Part of a small language model's weights.
Size: 16 layers, width 64, 2 heads of 32, MLP 384 tanh GELU, vocabulary 796, 1.2M parameters.
Each number is 128 + 24 x the weight over its row's rms, rounded and kept within 0 to 255. Layers, rows and columns count from 0. Numbers have three digits each. The size before them is the row's rms in percent of the matrix's.

# down: layer 3 MLP down (transposed), 384x64, rms 0.437, rows 77-256, columns 0-31
# up: layer 3 MLP up, 384x64, rms 0.512, rows 78-257, columns 0-31
down77 113:122127167100182156144175112104127134135138142112147100147164145097120086128082138118087118098135
up78 106:118142126128158133088095130127115116116152167124106133097109098141128176151116128187114159120093
down78 099:101152083086118119138154120137117131111139100101134110117108143108138107134135144108163091113067
up79 122:143126131077143112136135141137108144165168126133073144117136157107153203113121163085077110117149
down79 129:105152109121148157074131129133089101156149147116082091120134159167074142112105072095130132125173
up80 126:104156142116107152110117101143090135133165108108125148134131143106121134106109165147087102121087
down80 121:161127121150081133150176124135117121152124108148137141150125087160084156115135179109160168130098
up81 092:148103124111115143092128162101139136168081117098091074106139155171132177135110129146153135154124
down81 090:114129106103139085095101077104108121153055103101116102112118124123134161120111133123124120121080
up82 073:148095151122110085126112119153111169136144192169095141107133122153133191123086121123122127105096
down82 070:144127161150125149127104112146124113105143150140125116131136103126154155161103145107167147150149
up83 074:094128127158076136092113125152077126105131156102154152107166128152157142104138164132121139160100
down83 081:107132132145086138087114096149107104070120161096121135096139127109143126107134146115125138144102
up84 088:131168122145118106146100142152146170151076127157162125126158109091097125134108092156119093102109
down84 094:138151141156158169115181139112136139162117168127141172162111174151151138124125118171156094180164
up85 095:136090150130093152115130107120147138155125136117126141138137151146147178130156105150120063146127
down85 093:089161132148109125152105080143097113115144136130120136118107094093119093135113176159098108163156
up86 082:138152148130155172138183102104107129115124135187113078128131148126119097104118107129114103118116
down86 095:124131091119111113095091173134135140110154151143088092095145126130180112109148114110127115145157
up87 147:141117204093191165134148123098126183140110139130136139123134165116123130095138141121131107162105
down87 135:107147087143117143172133125158133145086131151143088119110112170117133126131143161117136107080141
up88 083:155124184147166142125119154125149131130136133114160176147127164118067142148137117136114061128137
down88 102:118128159132167167122082146100156105129136161139120142133152134093119137138130097158096122138123
up89 132:133126122085147104113140114121075111111148157168148135089115156112143131113091165118131136160117
down89 123:101145112142092154155118165089147153121150142098128131163146138146152107131128079154105144132158
up90 073:064174120132122135184138120090147139135105143139154137117108107117164118138100116158119184139139
down90 073:108081100094110146114111122124112147077105122128115129151153108079137132095126134111127164125114
up91 112:122170126172146109099075123119158127116143107122176175137137106123180095152166142114157156133101
down91 100:156092181121078126100121149159118121149160098147075128111127131113130145123124141136108106154145
up92 163:146112183101123097104148090150136099103134106089106166099143111164117155080132142133145138103128
down92 163:149123097091062118108093162132132121119131108103155130136151095119121129131155151118136109184139
up93 175:117126131096110145110091158124147164135096157104162150118188098155139156129147117136135118139098
down93 151:132087122091092133066112146126131138135068124109128150142104148145106139119099160134131141141131
up94 074:139144136133128154118154115123102119098111138178129128144100136170122117166115149168176138098158
down94 088:137123124137159105153137167106116149067144136156158131128121175112140087132107186164127140156121
up95 113:082147132117169152137123138117131132132087120120197140148141134109147104155134102108101095118167
down95 098:132123072179168149134121144112124129153094125166148100121132083158128161131122111141128113177134
up96 098:119125119121089132130109132082119131118103081137120109113133114163144122112153099146181093112128
down96 092:089145137108113120062090149129119138104126150158151112120191115106103114135141159121109147121146
up97 095:180161115115094125102105138154135147093142115106116156115156109171155161147155091151143114087097
down97 090:132120141118138127109178087170132150131151135133108137117120114177140078136106131103166155109105
up98 036:110088125098079096134129133093126094092089116151153131121167118128142081109118118122093147070128
down98 047:154115150118122142137156154160159104134140111120127135139142132156131158147140156134197146152145
up99 112:116134113091156108107155145080133106118153140156147115118129085130134125170119120137125186134090
down99 117:162136142112079108098139116134155114127145157118141146138106168132115137129167107159130137119094
up100 098:136124112113114141163100103121118145143114117100158149146108117150183137147157105130130113104128
down100 143:112158108133145137147118145142104155083140125144088093113101131099120150146091137127136136148144
up101 039:124131103122084173121137123111113098099122141106118125165135146167157120149099148162122122139125
down101 037:101087107098119171131115133140092136097170142077150142164165124102109132152097111144117146151128
up102 095:144147129151113102120050154123104099179100170139152114127122105161135137143136108119138123116151
down102 081:125076179171111123130142161139124109132162102096141121112151129119111159085125115135146076105112
up103 127:143121168141183118092161108120163150113131099118162108094093138151150138125109129107106092115133
down103 123:128137110096115159145099157161120123128145171113109162122148117105119132120101160144123127148108
up104 068:173132158080085141140142115125088157155149121146168147110117110098117106129171097181136133138107
down104 063:140159120113077146148153092100102147100130102144156108106116087103107085100141120120137140121098
up105 123:152143149103074123158096114108128134151142155122131124106134146108108118142146073122088180147117
down105 118:143064089131119068134170094086120089141150119117148107146149133123156110107117135090067140108126
up106 073:152126119079107112118105133192122121144138135148125193141125106161121171101127118157118121091098
down106 089:141141170118179128101162140090139142071094116117184137147136093126117094142072097112100148105096
up107 117:123132106135108144134103158111105135130121124132154112104095149149199167127157107169150137110116
down107 109:172133166138116157107168154100126138145107122124139141129137184108153170103153116163175104146151
up108 104:135112166122194122087134091139115174127133155145094158132095131123134158142099173086125141119137
down108 111:132104100138126096150081122115145088112173117129105094111146124121100112112149130145109131094100
up109 135:130149107120111088103120164095140144138104096130162099136142129175149097137141136142124150161093
down109 128:099166095107118129118171131091091144113139108129146102124140128088125119113160101128091116120164
up110 113:129175092122129110155104116084119118135091132117162095086114156157153130143105096189132154129179
down110 104:135101164158132167118135164109163120143129146156117136132134125155169117088118165083146118137166
up111 068:144142157102122174077190103157088139123128118101137136098134127150095102097149115127137137137111
down111 082:139170099113135157144092176132154132144120147112144116124106141125132125111157124097096148165110
up112 097:129148124154167141109144131137107106114138120116140150071093107070097111138102134153132149142139
down112 098:131188145166153136097132098131140097120118145150142167132142105122112108073125126142104143141104
up113 095:105162125141130100118092124159145102160087114113110091134127113130109135153107155140109143132097
down113 116:149111108134138124167139147160099130108161100143140161152102141057141164145132092148092127117148
up114 067:091155116129163183149144101106098135108160137115146142115127150155115086135114183097110105123128
down114 063:113085125106138123123159163124145124122153109108138144163150106098157132109126105169135146130136
up115 120:136130112150128112150088155133099122140133119169144144134132098169149156146115068136129139120122
down115 109:131145140148172126144108115178075133062152158123150107166110127135105133146132144127132101137154
up116 072:064179103104174142135104129110146131160120100160122128147104121106146138118149088112091149155131
down116 083:134113151094159141104136144128165141175139124203099131119116100147139143136160138151124144145143
up117 140:133116135049108106141158167121168109124138074122103154102131125142140152116121153112150115109107
down117 137:099124101126136104133122181087134123207103104113152125138154131145149156101121161117157131113104
up118 206:139117134097094151110128149099147093169153110143146140094127165136158159101126095099116172153096
down118 203:141104174098134142121160077159118115094158130139122080142150140130135063147158134121119130107140
up119 118:125098142110103119119148182127153067175108127107088142124175167133116172107143095097113122146153
down119 097:118157104138153090118127115138123112142118132123124157116119142101116096154097160103117178094135
up120 095:131128150141156121143126163130138143154116137101103135143135133102180164112125145117121118119177
down120 109:169136108112136123151142137176163127135113168116079164141140126148163159118123132102189120146138
up121 094:122110142120123130122169159133135065101127093092142117180064145079130158099095122116106111159140
down121 109:137142148151138115129129122114107121121111152116116121163103144103144156154120136118094164111136
up122 150:132117156108106143177148172155102125118090114147131150140116122114118127129155113119107132108122
down122 147:143144141100129115148111127140148134106150142125070174110088123124108176116147167121167119139114
up123 085:140109152126101127159099129110143157157134125153118172120135159128127124169100114132088064116147
down123 089:134103140125084102149094146133159121172160120095145179094127147160121149155119113118118109157102
up124 047:131115103116118106142087152133129106135101120143122162111139136142120136092105104141078105120120
down124 046:173113170116136094081137116166170133116111081113151165104108147133135156111121159143131122098126
up125 074:118165141129127120145109159188087136118068152150109169117120099181132172130116122163150152168119
down125 081:158128166130105111125176120190126148092157131109170154105138116107128148125135145099143159201109
up126 092:116151167145159142216129145107117090149082132113154143176115106123086107100146121121151138110140
down126 099:111158125118128132176078162122124083131079101093144123160114099126136120139115097122124139136123
up127 058:085177096131154179156157111129137166125089142129145167180135120155106116118108086136138127113120
down127 076:140118136127132175136129161169141179105075110107094166158137145108120106106146099137138126166145
up128 087:111139122109139141156154085080102132111123087171146094108109140094134084134104131103107115108136
down128 072:171128113126124103132127126114131078134104141109086109111148086154106084106151139150123130100077
up129 063:118137115083079132119163153098145124138155077147133118119139107116150121069117133142108115118144
down129 071:118164141097105140123131146084123111142125107112133154118198128098117122113139164170132140147139
up130 104:134110182083094135139114181144120145159138114144104149124139128153138147127109104141137134107109
down130 108:126147121108113134086126101114153135112089122118137120162134127181140147164130161115167122161100
up131 075:086123175128138149159155117130119153137130118126102139117145090111138145151102109072097129125095
down131 085:112098145138137140175118145128121115120173125124144157129161131172121141163116124125069131110114
up132 139:114131168135174135097146101091100135115125178133146132105122137145105135124148165186112099096095
down132 114:151124139171208137109153120128120125134143127087122083123102128135095128118061120111148124174158
up133 101:149071161121128134123171099123136130072117106160087181104111149144134158079138144154137162089103
down133 085:141135136118109098129124104109120111169147118106139071120146095140136099105115170133147119137137
up134 158:104167100128119132138114159144176141141115092152122140117112157113149197083112147164107112161113
down134 185:128128138133190118110165159129138111105082149141165147120162113135132089162157100097157161108134
up135 058:132119130136108147148154107084095119094138137165106122099131100121139079161133143137088134104142
down135 067:143139134144090118130149161093083116102132123185128096130153128120132113118127138119115153114161
up136 059:112150086137153114117118139119110151174086129109171090130132131110127133122088148146117101183149
down136 054:124134144100114136177127122158153186100103072148165147136138139119184172136128114105126101145130
up137 039:109130164141127130089137101135138154135154109101159160142151099154130146121143171167140122151114
down137 047:127129155119146135128138139158138133115138141125135180136140115170158161161139162147147166169127
up138 067:150128171169176120092106138159130102095117152124110169154124133157122135153143151137131127177155
down138 067:138138145166154106098129121154149137097126167124162157112090106150143113171132152149124148149126
up139 058:121154138150144141154118158136112089109154152108133112110177101116134156147122131124058128109197
down139 059:083151149140114147126114174119100114111119159104107155139085139123153087127104109106071151116147
up140 124:111156095111157116156109161098083140154127147169140124124136160110148135150147092137093126128103
down140 102:123141105148186164114120163128158150148129078130139090178136150118118135155120091127093094154087
up141 088:160108125133112160134130107146089143160115115081157156130126118117114152123135144137103094128101
down141 080:127115118092119114167149113103100115170106105103114114192100112134153158154134124145101131106129
up142 045:132148163156113078083136071103142132098144139156146167074137112098131099137119126172156120097114
down142 082:106132133131093100099128109094111125114117134137108123064115102093123088091114116144132134095118
up143 107:152182126091099127157140129140122157139106134145107121151149117099108146126124106165106126143162
down143 109:154164111143134101161133140103121102120146101091121103137171114121132162107135155165090116125122
up144 093:089097145117118126140112117137130133151146130160135149097142180130145189104155121103132125140108
down144 079:089110169141164124138141157173145107132120127119109106105163145143127122150112161100163099157175
up145 097:107111113141094080144106179128105101137109142131111124118120145161121138127162097133158115152098
down145 087:134150137119194139081086130185143120119120108141135120103125153173141172132101097085132119127126
up146 087:119138150130107168136105066128138131150142112100137145098143105149114131135112159122145107168130
down146 077:142109096117116077134082133138134139156109138137120136151123106188135135126156142135109118129156
up147 137:131088145160165128130134114111136146081116111122113131129155122115137131123109174119121131075139
down147 122:129098144126096144151132153136183092105121139100104087148108132131140100138180138084114142107166
up148 062:132178133115129136161145128157106104105118105160139138162081106128135112165128087137121097106137
down148 060:132095085150132160158121147159141125097101088122138104154109099129181131122119138130120154110077
up149 123:130139121165128156113109067139145116135107139078121140136138127122146142092105181142123131122133
down149 150:100059119149123096139089094164139173144126102128113098130125145128129191143175152130139101111146
up150 116:134159114130106166120092099136129167139141105177143133118110084115171120144135128148139163104124
down150 110:135079130093111153123144077136093120131162112106099135112114172122107114110115116092124148165083
up151 077:113150144114151167145121127120148113108138122139152186105129096101147103166101143139132117098082
down151 069:115126133170121103109136101123100169147161141115153106123128121107113155117073112129105125161157
up152 101:123147130063100140140159155109150109134126102156083121112138123119111142089122155104148135128137
down152 110:117143118100098158133163130052144145155153168148150110146154148126134159103114139109093127127118
up153 103:124100135112146123137175128122117129137150110098156150144128155117107118166108159102097116142130
down153 130:134107106118098107147144157136119102151152106107146131109154109170149145140137094144122172130118
up154 052:121135140193123129156133147109149101104078106177143116107118120135131079148132093107127161107133
down154 060:110157177118142120128159142076132121087106133157114120111129102141149052116138107109122136113099
up155 066:165138107160142175144119152151148127132111130156122137112102125132149141137102124149114147137086
down155 072:161126137137118099113115110136120122125130105157174137086142133089159127120143123177146139127164
up156 128:114120168102113151155138125108139094168111118160130090102101126125119136132145126148102157145162
down156 131:123143147128125097129086125145082126122099129162117088149134160108074114115132127163132167108151
up157 099:139077169088148096120174133102126122108148129139128146091182169122123135127099136113122142156092
down157 099:141147199123131157151107156139119173128155129099156118172108122125133104120152150121125121105134
up158 095:139102155163163100124109090170133131103140116097107139129114116107122174127121101155148104142056
down158 104:110076105125060136133124122174122109082134128137129156127136137153160131102141141089113152132109
up159 103:103129165163150136147126122138151126142064103106158117160109122104126097146137145134096139167129
down159 122:162155096125145139102136163147145099130116158126171125121109133167125168170158108098132122108140
up160 103:125131168142132106112128162114104102112119130151095121141158067120118113117102126119160151103160
down160 094:098149159133158146123166128082137115130161152103130156105157116132113061097133158094145150107122
up161 072:150105141127144105121155150080113103108125122175146108126146160120100101142130128110096086099138
down161 093:160175155141154106135114177117142102108133131175141119115142124168156070133139129118095137120136
up162 092:091150125151141126051115097168121141156124079108156147134158135140123135146106162127120115132112
down162 103:139145077107096114084124076185124155141087119152141123137166157118094119089105165116125114103143
up163 096:181167093147123140111084122126132102119116139168112135131126093170130117152116143175136136130138
down163 085:093106167120157173164129179166127131121135110129125134147149158138132150141167136126122107110124
up164 084:116116170145133135115083121101119138150103145092153105114150122131144166090099128114149130116129
down164 075:112118130166138099134125123091142140101120124131144146120167157164140169117111099116156132098128
up165 063:164150120111125116178117121097112161118142080175132163101137145116118074120102095094133122120144
down165 056:119154120111130110138163140125150142169150087167119105119146115120156091088156131108161165100106
up166 117:140147150082110103080159133118085119103143127124180126113115137114167148111135084143083128156104
down166 120:127108157130142093133123134151131140098143122115173135135119115123118101121183090145089146116130
up167 053:129112154106149103127171184125135120112112121161109090122170099142100138139110124121093134110136
down167 056:102141154107138106128080175101143099121095113125125141102095110170131111142100107129118129108094
up168 136:116177109070114153152112123136090170181134153152120128111104126124113125148151084150122128124107
down168 135:118122140153117142144169115139134137096133147104148107144166125061111143143129085154103124119116
up169 123:125163103112111127127115150104084095139136164105092129090165128169145144153103120121137123125129
down169 114:093169122139170121099087120122114132154112125100123163113140120163127183123109146125155140147151
up170 092:141130145153136106122097142100119117138113155131184149136136112129147085162139119117125134134129
down170 098:108110134131118127134139114151092128122132130141125107168156130088113136148116135148103131163154
up171 089:120126153137132130144164109089107118085126105195140093122082140107095085149138094117143171099125
down171 121:105147140107127115129157146058112114080128116176131090098127113131139041132119110135132156085105
up172 067:082148101167110155128104121148134187127134152144177131123116066140149111143118157122103119110145
down172 068:078176088136085139097143112157106121122135116136137148140116172123109129110119120152163112169106
up173 152:136159142096146150152136117076128150154123181138174095109132151096166131138104143132070132135125
down173 135:139155147121160163101127162200129107089139129138114113120128113120099103140111091095170116130168
up174 128:114144158090133142128173155119164127115104103119146131089103120149110116100145179135151145123099
down174 117:114104100118117122135155155087113125138139117096107128130152177114174180107127162121131129106152
up175 082:151149091131102131128084125092137097140104121141149141162121124064126123177136092153095160107155
down175 071:149100155085183152113176141117095139114132140127133089142128125123109135114113107166109102143106
up176 144:145158154127190163113149100104132108107099145123117174130152128123101101159112138086118128100139
down176 150:102111108175155121129070154139159116152159132135125107135115104127120176157142133128135151133094
up177 037:138156125156111134117100123097158159124130106147184081093115100135120111133159130175110152150103
down177 041:131158144123077123115146129093144148086123096133148154063111107131141077128144131144119176123110
up178 087:071115128094136116124187106120137138116143091128144122109139115081123119112099150144144153148159
down178 081:165161086079122154119097143140132135119086146125127126154120099139161140119132142095134085108092
up179 074:121165118154107165158122070091128136105113136132142111126100110107100085124144100136123185112113
down179 081:153161103125144168125147116105119156094123168113174144145126109107120057121136122137154171145138
up180 061:140151140119173113103096124175138165165113101132148130147114148138154199118144120104119092118128
down180 055:115128118135099101133143124158157133159112117126137132105143156131125203081134113113140080173125
up181 139:132125150087139139129127130150127119143170114156117143095092130117130123133122134135095125118142
down181 143:111127104134132123139142118150142122099166133144145090115083156101173182126126139153147140152120
up182 146:140131157119135117168132124067102147144057135153152112144116142133111108147125133131122159155135
down182 144:112147175157121160133130160103136161093077137126162124115162106121138073102142138118142147089105
up183 043:114120169132139129118156155153124114124162128108111114154133087161150179137125112112072146151124
down183 041:097109140149112115115109159135107090106138119105113155103105119169160139147090140111079156133147
up184 053:117145157150115139165162122116120178129139138136156183141128161129147107140130115149102139132090
down184 068:109122132100143106128110105105075117098113115169111110076100091159152121098132114103102090089129
up185 103:124148170124082124122115144148104154157155123137118141082132124159105150124158117096123106150106
down185 085:112108098116163103132184124125101145085137128121139099178144134139125096137104133124156115124137
up186 103:120101147144167152113083125132107120149071148150122150136123110129131147115117133163142104149127
down186 128:157160146091123091164148152118148101108111110124138155118114118161146122128110131145081126146167
up187 076:119119096155141118136078123160132132129131141128110123154142115143176132137114118143113144131158
down187 081:112138215126132114144143129153097126128122149134096135111099154135098158149136170123101147169145
up188 074:142161122163119174155160131124109138091128146155123124116140122159146131167077058112112151106141
down188 081:136113102151083151112132151052153131101150168147091121118103124122172154115141095067110156131125
up189 133:153147131092142133105116129123117129097142119134187163117110110072163183141108130131088094133113
down189 135:138095118166101116106104132137135125073156155145115111124086106098164147092120114153147126153168
up190 105:132092186121075149173126110138123152153143121147117149138121157151092121165107145148119110108100
down190 112:145073111110092119170078111089127128172143120113149143130109116081090141145124110138130108177104
up191 107:114132123130142170120118114079148150114151156151132101126151141121155123127123163152134161101097
down191 096:147138090094096109129151152170113093148100095116110183150085102150121099133130115131136087129137
up192 076:105149116160128116169100141112138122100064160124158140146119112106142125167096065132131129088152
down192 078:113127139130152124145163157110158126119106143143137123165118111132132090083106137159110104161156
up193 046:116176126125121163136172100108102128080161142116106152124163158172105118176111143159123137133122
down193 054:113128131111111145106109156098112114089127147071159148130124114118151074161087123124124139130105
up194 110:131126119136146098103097137103125137094106134072156155110141082106130128132091169118132131098139
down194 091:136111141147153155117133140121114121163173125115091129174141161113094147138131160131161138143138
up195 099:129096151099146142100164114134128132101119100106127154086163162171147074119114141133086151132143
down195 098:119075153120154145158091111129128088116116139114124093132130120081086124123124131110082163117144
up196 111:114107139196123153104101113158169145140101126085128146103142116134122172124114155135111096160093
down196 113:141134115143150111173124080109111143184147099128139126141107152138160145107103113100106141132064
up197 075:119122124127093121076118145130164101159110102097083170104130113148147181085148156123104115152107
down197 104:145123158110081117114155103121126110117099092105098171138153083090123140109151150129113141110129
up198 088:134091162152123108151177142167138133144112141141068167104114130130114173115143146113137124158116
down198 081:138169156155143132169178134161142136144118169141099183119120138131085146140154133132115148165156
up199 085:144148143113121126177161128090124117122097092220136092126082143110110080134144097109119147095135
down199 104:134198154102154118138153150077130111129135121209110102105128128136130070129149099109127133122097
up200 055:080111157124111128135140148126122112087164146135101120143161121173142161142108147119088190136110
down200 057:109133172142106116127122155115100127087163140108138144105117118165164122137102147133093151139124
up201 038:126172094170129109151107163157113155100125115134158118134114134132126134139140122188110107114118
down201 057:122120112179114110122120175133119161150119150124134193160154107180138144129173134172142147150127
up202 110:111104138109156143140149105131145156131151115157146157153094123089172164133100134086084108127136
down202 108:113153112126109097141074129156141106146148132160082133117102126173177160156131087154137121159113
up203 076:112123138101118134125149115127141133132153104145125092142118126113125123130122139119133152146086
down203 064:098137111141129179157112153147159097138129141113142165136118139130140100162157131127119098108144
up204 095:136088163147144155163156137123092104158109126132105181135087143129129113119118121131124124119127
down204 088:155127122139127089180142115141133118167138091143117130153126194142116178147143143110132103150117
up205 077:122126139164140136117064169161134115148167097111126085103118125128123186131156114165121150144143
down205 066:145109130147128114149101187151110128103113126152124127120161153084098093139134119112080090167152
up206 109:145126195139153156114132141146096149142113095133111140076144119108093118109130105090107128130177
down206 115:135087097143144115162105120162139179168104137150102086106138133128139103135186108139164169149115
up207 095:125118151118141161129167156160098141129126110106171128095131138091113139100158134086095098173151
down207 094:131135127071103115118114113166108106163107110135115139157123141122132132133068130173142140141123
up208 099:136110133151090129109114100152100120105146120114116156087112136166153164119119149141138118114099
down208 087:126111088141115105122116115176120097144146125104124146114157137169128131117124135088115101188099
up209 091:098109093148152118107099105119151117122121103116164159062139105157155160157136135154154136130124
down209 084:110130152071140175130146138104133185111116148176137127123134152153131078162137150081141124123154
up210 106:104122114142143111124137165153124160142157124112116148131112141118155155162118168133083126135114
down210 122:129139095156098127122126126157123103154140181095104102125165149137129159126146144158167126103107
up211 108:145132118114147162119119139124106159112139123183128110137088115153163120153123132150128180105124
down211 109:103129099104124141148120107130098087113176153085124111090137158096114145136128096109125134113128
up212 143:107167109099127143141147144114103131137155141158121140132131130089128202104117147138093117168112
down212 154:110157104149074140135099132102140125164130116127144152134118134142176165098123139148115104144122
up213 134:111117158108148159112131114103130137093111122099138149122194136110111096139115166144066110127116
down213 126:141133181134142123139109114138097105137131133119133130111053134151151193127127117107154107142126
up214 166:111156147061140132139116116122121145095106130099168157173139113116130109162114110134086111134082
down214 119:107142186031176139138132115107123121084109114124142154133142120105115101134084133132089129149108
up215 084:130116156153119145118180139134119112119157153120125143143155137161106167165107165115103090154128
down215 100:149103098134130173139179113143151122117148126144076112156162126166130145161172112127150136129122
up216 070:130111124091167183176121134124114111156114071114119106100140132100136114123136138106095072133142
down216 067:146137159134105142118152120105146185123163115117167136145095181114142144123142128137142102180125
up217 125:107086192112166121102150135121118118109118125129097121091135155175107159125128122132139109103143
down217 110:096131081160147080139121117131141128111124118092116137136132130104132129186125094140168105123132
up218 059:112160101139158142112190092169099133140132131154151064141104122117147130120145105092081112088104
down218 073:130120130133161129113079127110151114152111147150153144067150116095125061093155118149151121118140
up219 081:139105136126094107117162167172108150165101128064108177143151136160148125108156112120121139159156
down219 074:142116116142159101159126120127153123108153180083131152119151121142128098116135172115162143139184
up220 115:169116131146114105191119161077120098132087143111135142133132163116147122102121127141127131144115
down220 095:143158085115118143144116170090126162140135158137165145125125148154149134126108087154093149073140
up221 104:116121122155123116082095150161146142161122107118110127112077164143146173113132136110074138139103
down221 111:126107142142103143104125141156152103121125081061144113170117134131132125110105112118094121135100
up222 070:135164112188102121113157141127123151132086123107133125149128133141128101131118135174125133122143
down222 071:129125100143142137118130169152126089126122146148138124175108126146096149155149085152096119094090
up223 109:122118141135146107095112120118137100123060090158138149136120089127137133125112135126135134115087
down223 136:120146099131129117123139169157150146150126123155175162122115162133116149152143107088119118123126
up224 105:161122180108128134106124123132131133152128137123085143114108136138122126125093131123164103131098
down224 100:136131092144101113122133139107166083136108144144141084144122129138185097103116152106162116135123
up225 070:122138111111186172156170092101093160094160115136112127136150123091136094131129135134131138076132
down225 073:149130140150167141162140150096121133122134103118119145164134115130160093102120159132146093129087
up226 069:085120127127180111145120117140110156115097106145187108176153130128112105142117108093148124107149
down226 080:121085124093121087081094156114136174166119115132132174149139122115145171151156116126117119154149
up227 080:145095128135123153143097145099097123089151120139145097117119136150119067131132121151115185120154
down227 071:096139137179120159119119120116118133091146127146117106114145159160145091115121131115102147114125
up228 073:127123150127132142140135168161100118112151063117119137119165120120095142146120116102132130109120
down228 087:142158158120115097142160150140121137107151176140131135149101145175161115107136126064125141161111
up229 078:101129108118181111160119133113103132107132139123088182160145157128123108121071158137097103125133
down229 076:079138141112098147118088082130133072131111108096117135174129117114107081109106139093114098123148
up230 103:128135160130162165108117114134111125107168105131150138127148141091123124131109166139119141141086
down230 110:146123084089147107159127126109116160136133135113123168116086111136155155130126123121105117140144
up231 050:144106134177100141094127129134110120123096154123146119139139118116168127144104114147066090145146
down231 059:153155135127131137136122164116132147113086143139173161125153119121163140149113106175078146139164
up232 046:153123162136124146132171104100127112085121129186118140137094113145120099149139132147089114135129
down232 053:139163137099115143143128167105132135090099148181149148128124115148159094132129091147095151133166
up233 093:132129122140087153140121148155125133103123129146140144147103118141152179102150083142100111123106
down233 118:125121124150124121128149112128110153101130100095152082100144097162152180133108144138100155120111
up234 083:107126182117191135097121137125178108133124113106153104096128120088159141086106151170107111113133
down234 088:132140096165096147147117120125104131128176150110167169155126140109123132168164129101139149166104
up235 094:118123148124151094161120149115128128091105149138143088110135124173157094149136122149174120088143
down235 102:153147117134120142128174111105100153146182132159147139148129127134143115131160135136137164144134
up236 133:125102157097144131086115138144133114146127098149113130082126140107124158118141146117092089153127
down236 119:099139142108169120095169174121139118175083148128175097127121175145127137114115115115174112134136
up237 099:129100156151120150087130138138117144113123129140167159144138111103127175174128120121096074140110
down237 101:119120104144153096119104119137119143130124161113152166086127100172141145135129151170157119185160
up238 106:121118166157131128082101145151141108146099114111065091131134160113119153119126154126122084120112
down238 122:134155149133088139133162123113124100164126103109170142108132107105112113090160094123161158128116
up239 079:104121143112125097097126144103143079153131104081113203107152109109156156120091142122151145125147
down239 072:109157129147160135082111093135118130103117129141173183112184123123140111138106138117134110147115
up240 057:120124095179114106077111137128147171102129148084184143164154151126122122118115104173141145154095
down240 054:173109081098118090119090114139117129099144085094130139116128115113090145160151087119129150111153
up241 070:112121146126087105084142092108172139090144129113113164106135129140128134148103135130071120114078
down241 081:119129150102139150140159140122104160152137141143121164126130128142157199154128115115151176116142
up242 066:068126139118129114156159109122153135166114108125144124129107074145132098077127150138130126124100
down242 064:137157108099111110097119134154105127114076131116128177129142093114131119100100148134166119134110
up243 087:099128146161117142115138135148135122122109111098132158129122108145105160087088126134106098133086
down243 082:145100149131126140137104099139098179101143126089140167127118133124146187168135145122111127106088
up244 130:136131127141121158118108130134149101103098095123130124142130108147162129123086159175149127158136
down244 106:146177163162150151100155126125131151127074145155127095094136114146079141187138168113110118136161
up245 076:135088143117132129153147121140077083139114115102097160151167089120134117134124134151159145100108
down245 080:125131181136119141150103167148113105091110173121147126117110123149145102160126099123137130082123
up246 117:131141121119130130113109138081134146156106137123113131124147136110125171137128144093133185162108
down246 109:150091103142115140153143086135142115160094119145116125097114138176142209150136130136146132123097
up247 096:153105157108134133104126119105147136154144124129092164133100186154112150106125151159114122085145
down247 090:126146103081101132149098077085158137131108156150155146125116130124130133139090104160127090089189
up248 100:131125124128105109113102138170132156141097128112093119153156110176134181121144119150126129126149
down248 080:115137179139181107143143115116108108123102124174099137127124170080136075143112140113118138138095
up249 127:146105184103121123139139165139122154120135158148110175112136176087105146156121139099120099152126
down249 118:102112130083088123100148106125120150100125121113130114132116133159149160125148110126115117134146
up250 098:140121131122138139059103137124097145132159132126136142104146099180117143116118169156140114115119
down250 097:088115099110107092088155070145117132142139083122142128149131092128105131105143121126126099155107
up251 063:146118115137145144136187085146137122157175139163125132111132142109137130153100119120101121146104
down251 061:168102103168146149114088143135128128168156139134099150102117121128127121171129085121121147177144
up252 067:130207123122127121131124117166122150093109126151166125103130098156113142100112146186129105131114
down252 070:109145112154139097089164194155140094119108120134144107109144106141114122126147123168116138126154
up253 081:139176120124120094117118140080156085140084143119137143134110108115130165108110133150165126127144
down253 073:113150176091146090091160082078111132156088117120152084158127106116122114120098147127128099127153
up254 048:130149146149139083158130142135162130105116091159135122032117091109115113132146122137127097112090
down254 051:147153138156114113147136140115184124112120108168115138076105111130129116123166141123133157134104
up255 117:097144143119165152163116137089073155142106114139165139145097151115119070142117143113073139136150
down255 110:151143090123146148119083137157148123093151092130139125112108139145134177132164117150175126115092
up256 087:121134162143146175146159075137137136113132122109136118113141164100116134129070152091156100125121
down256 117:143145116170089105146146146110117112111126112144115127139124126179154127135115079127181135113120
up257 042:134108082099126125082156122133092139119161137114147170137107137114124204141124097154092144129099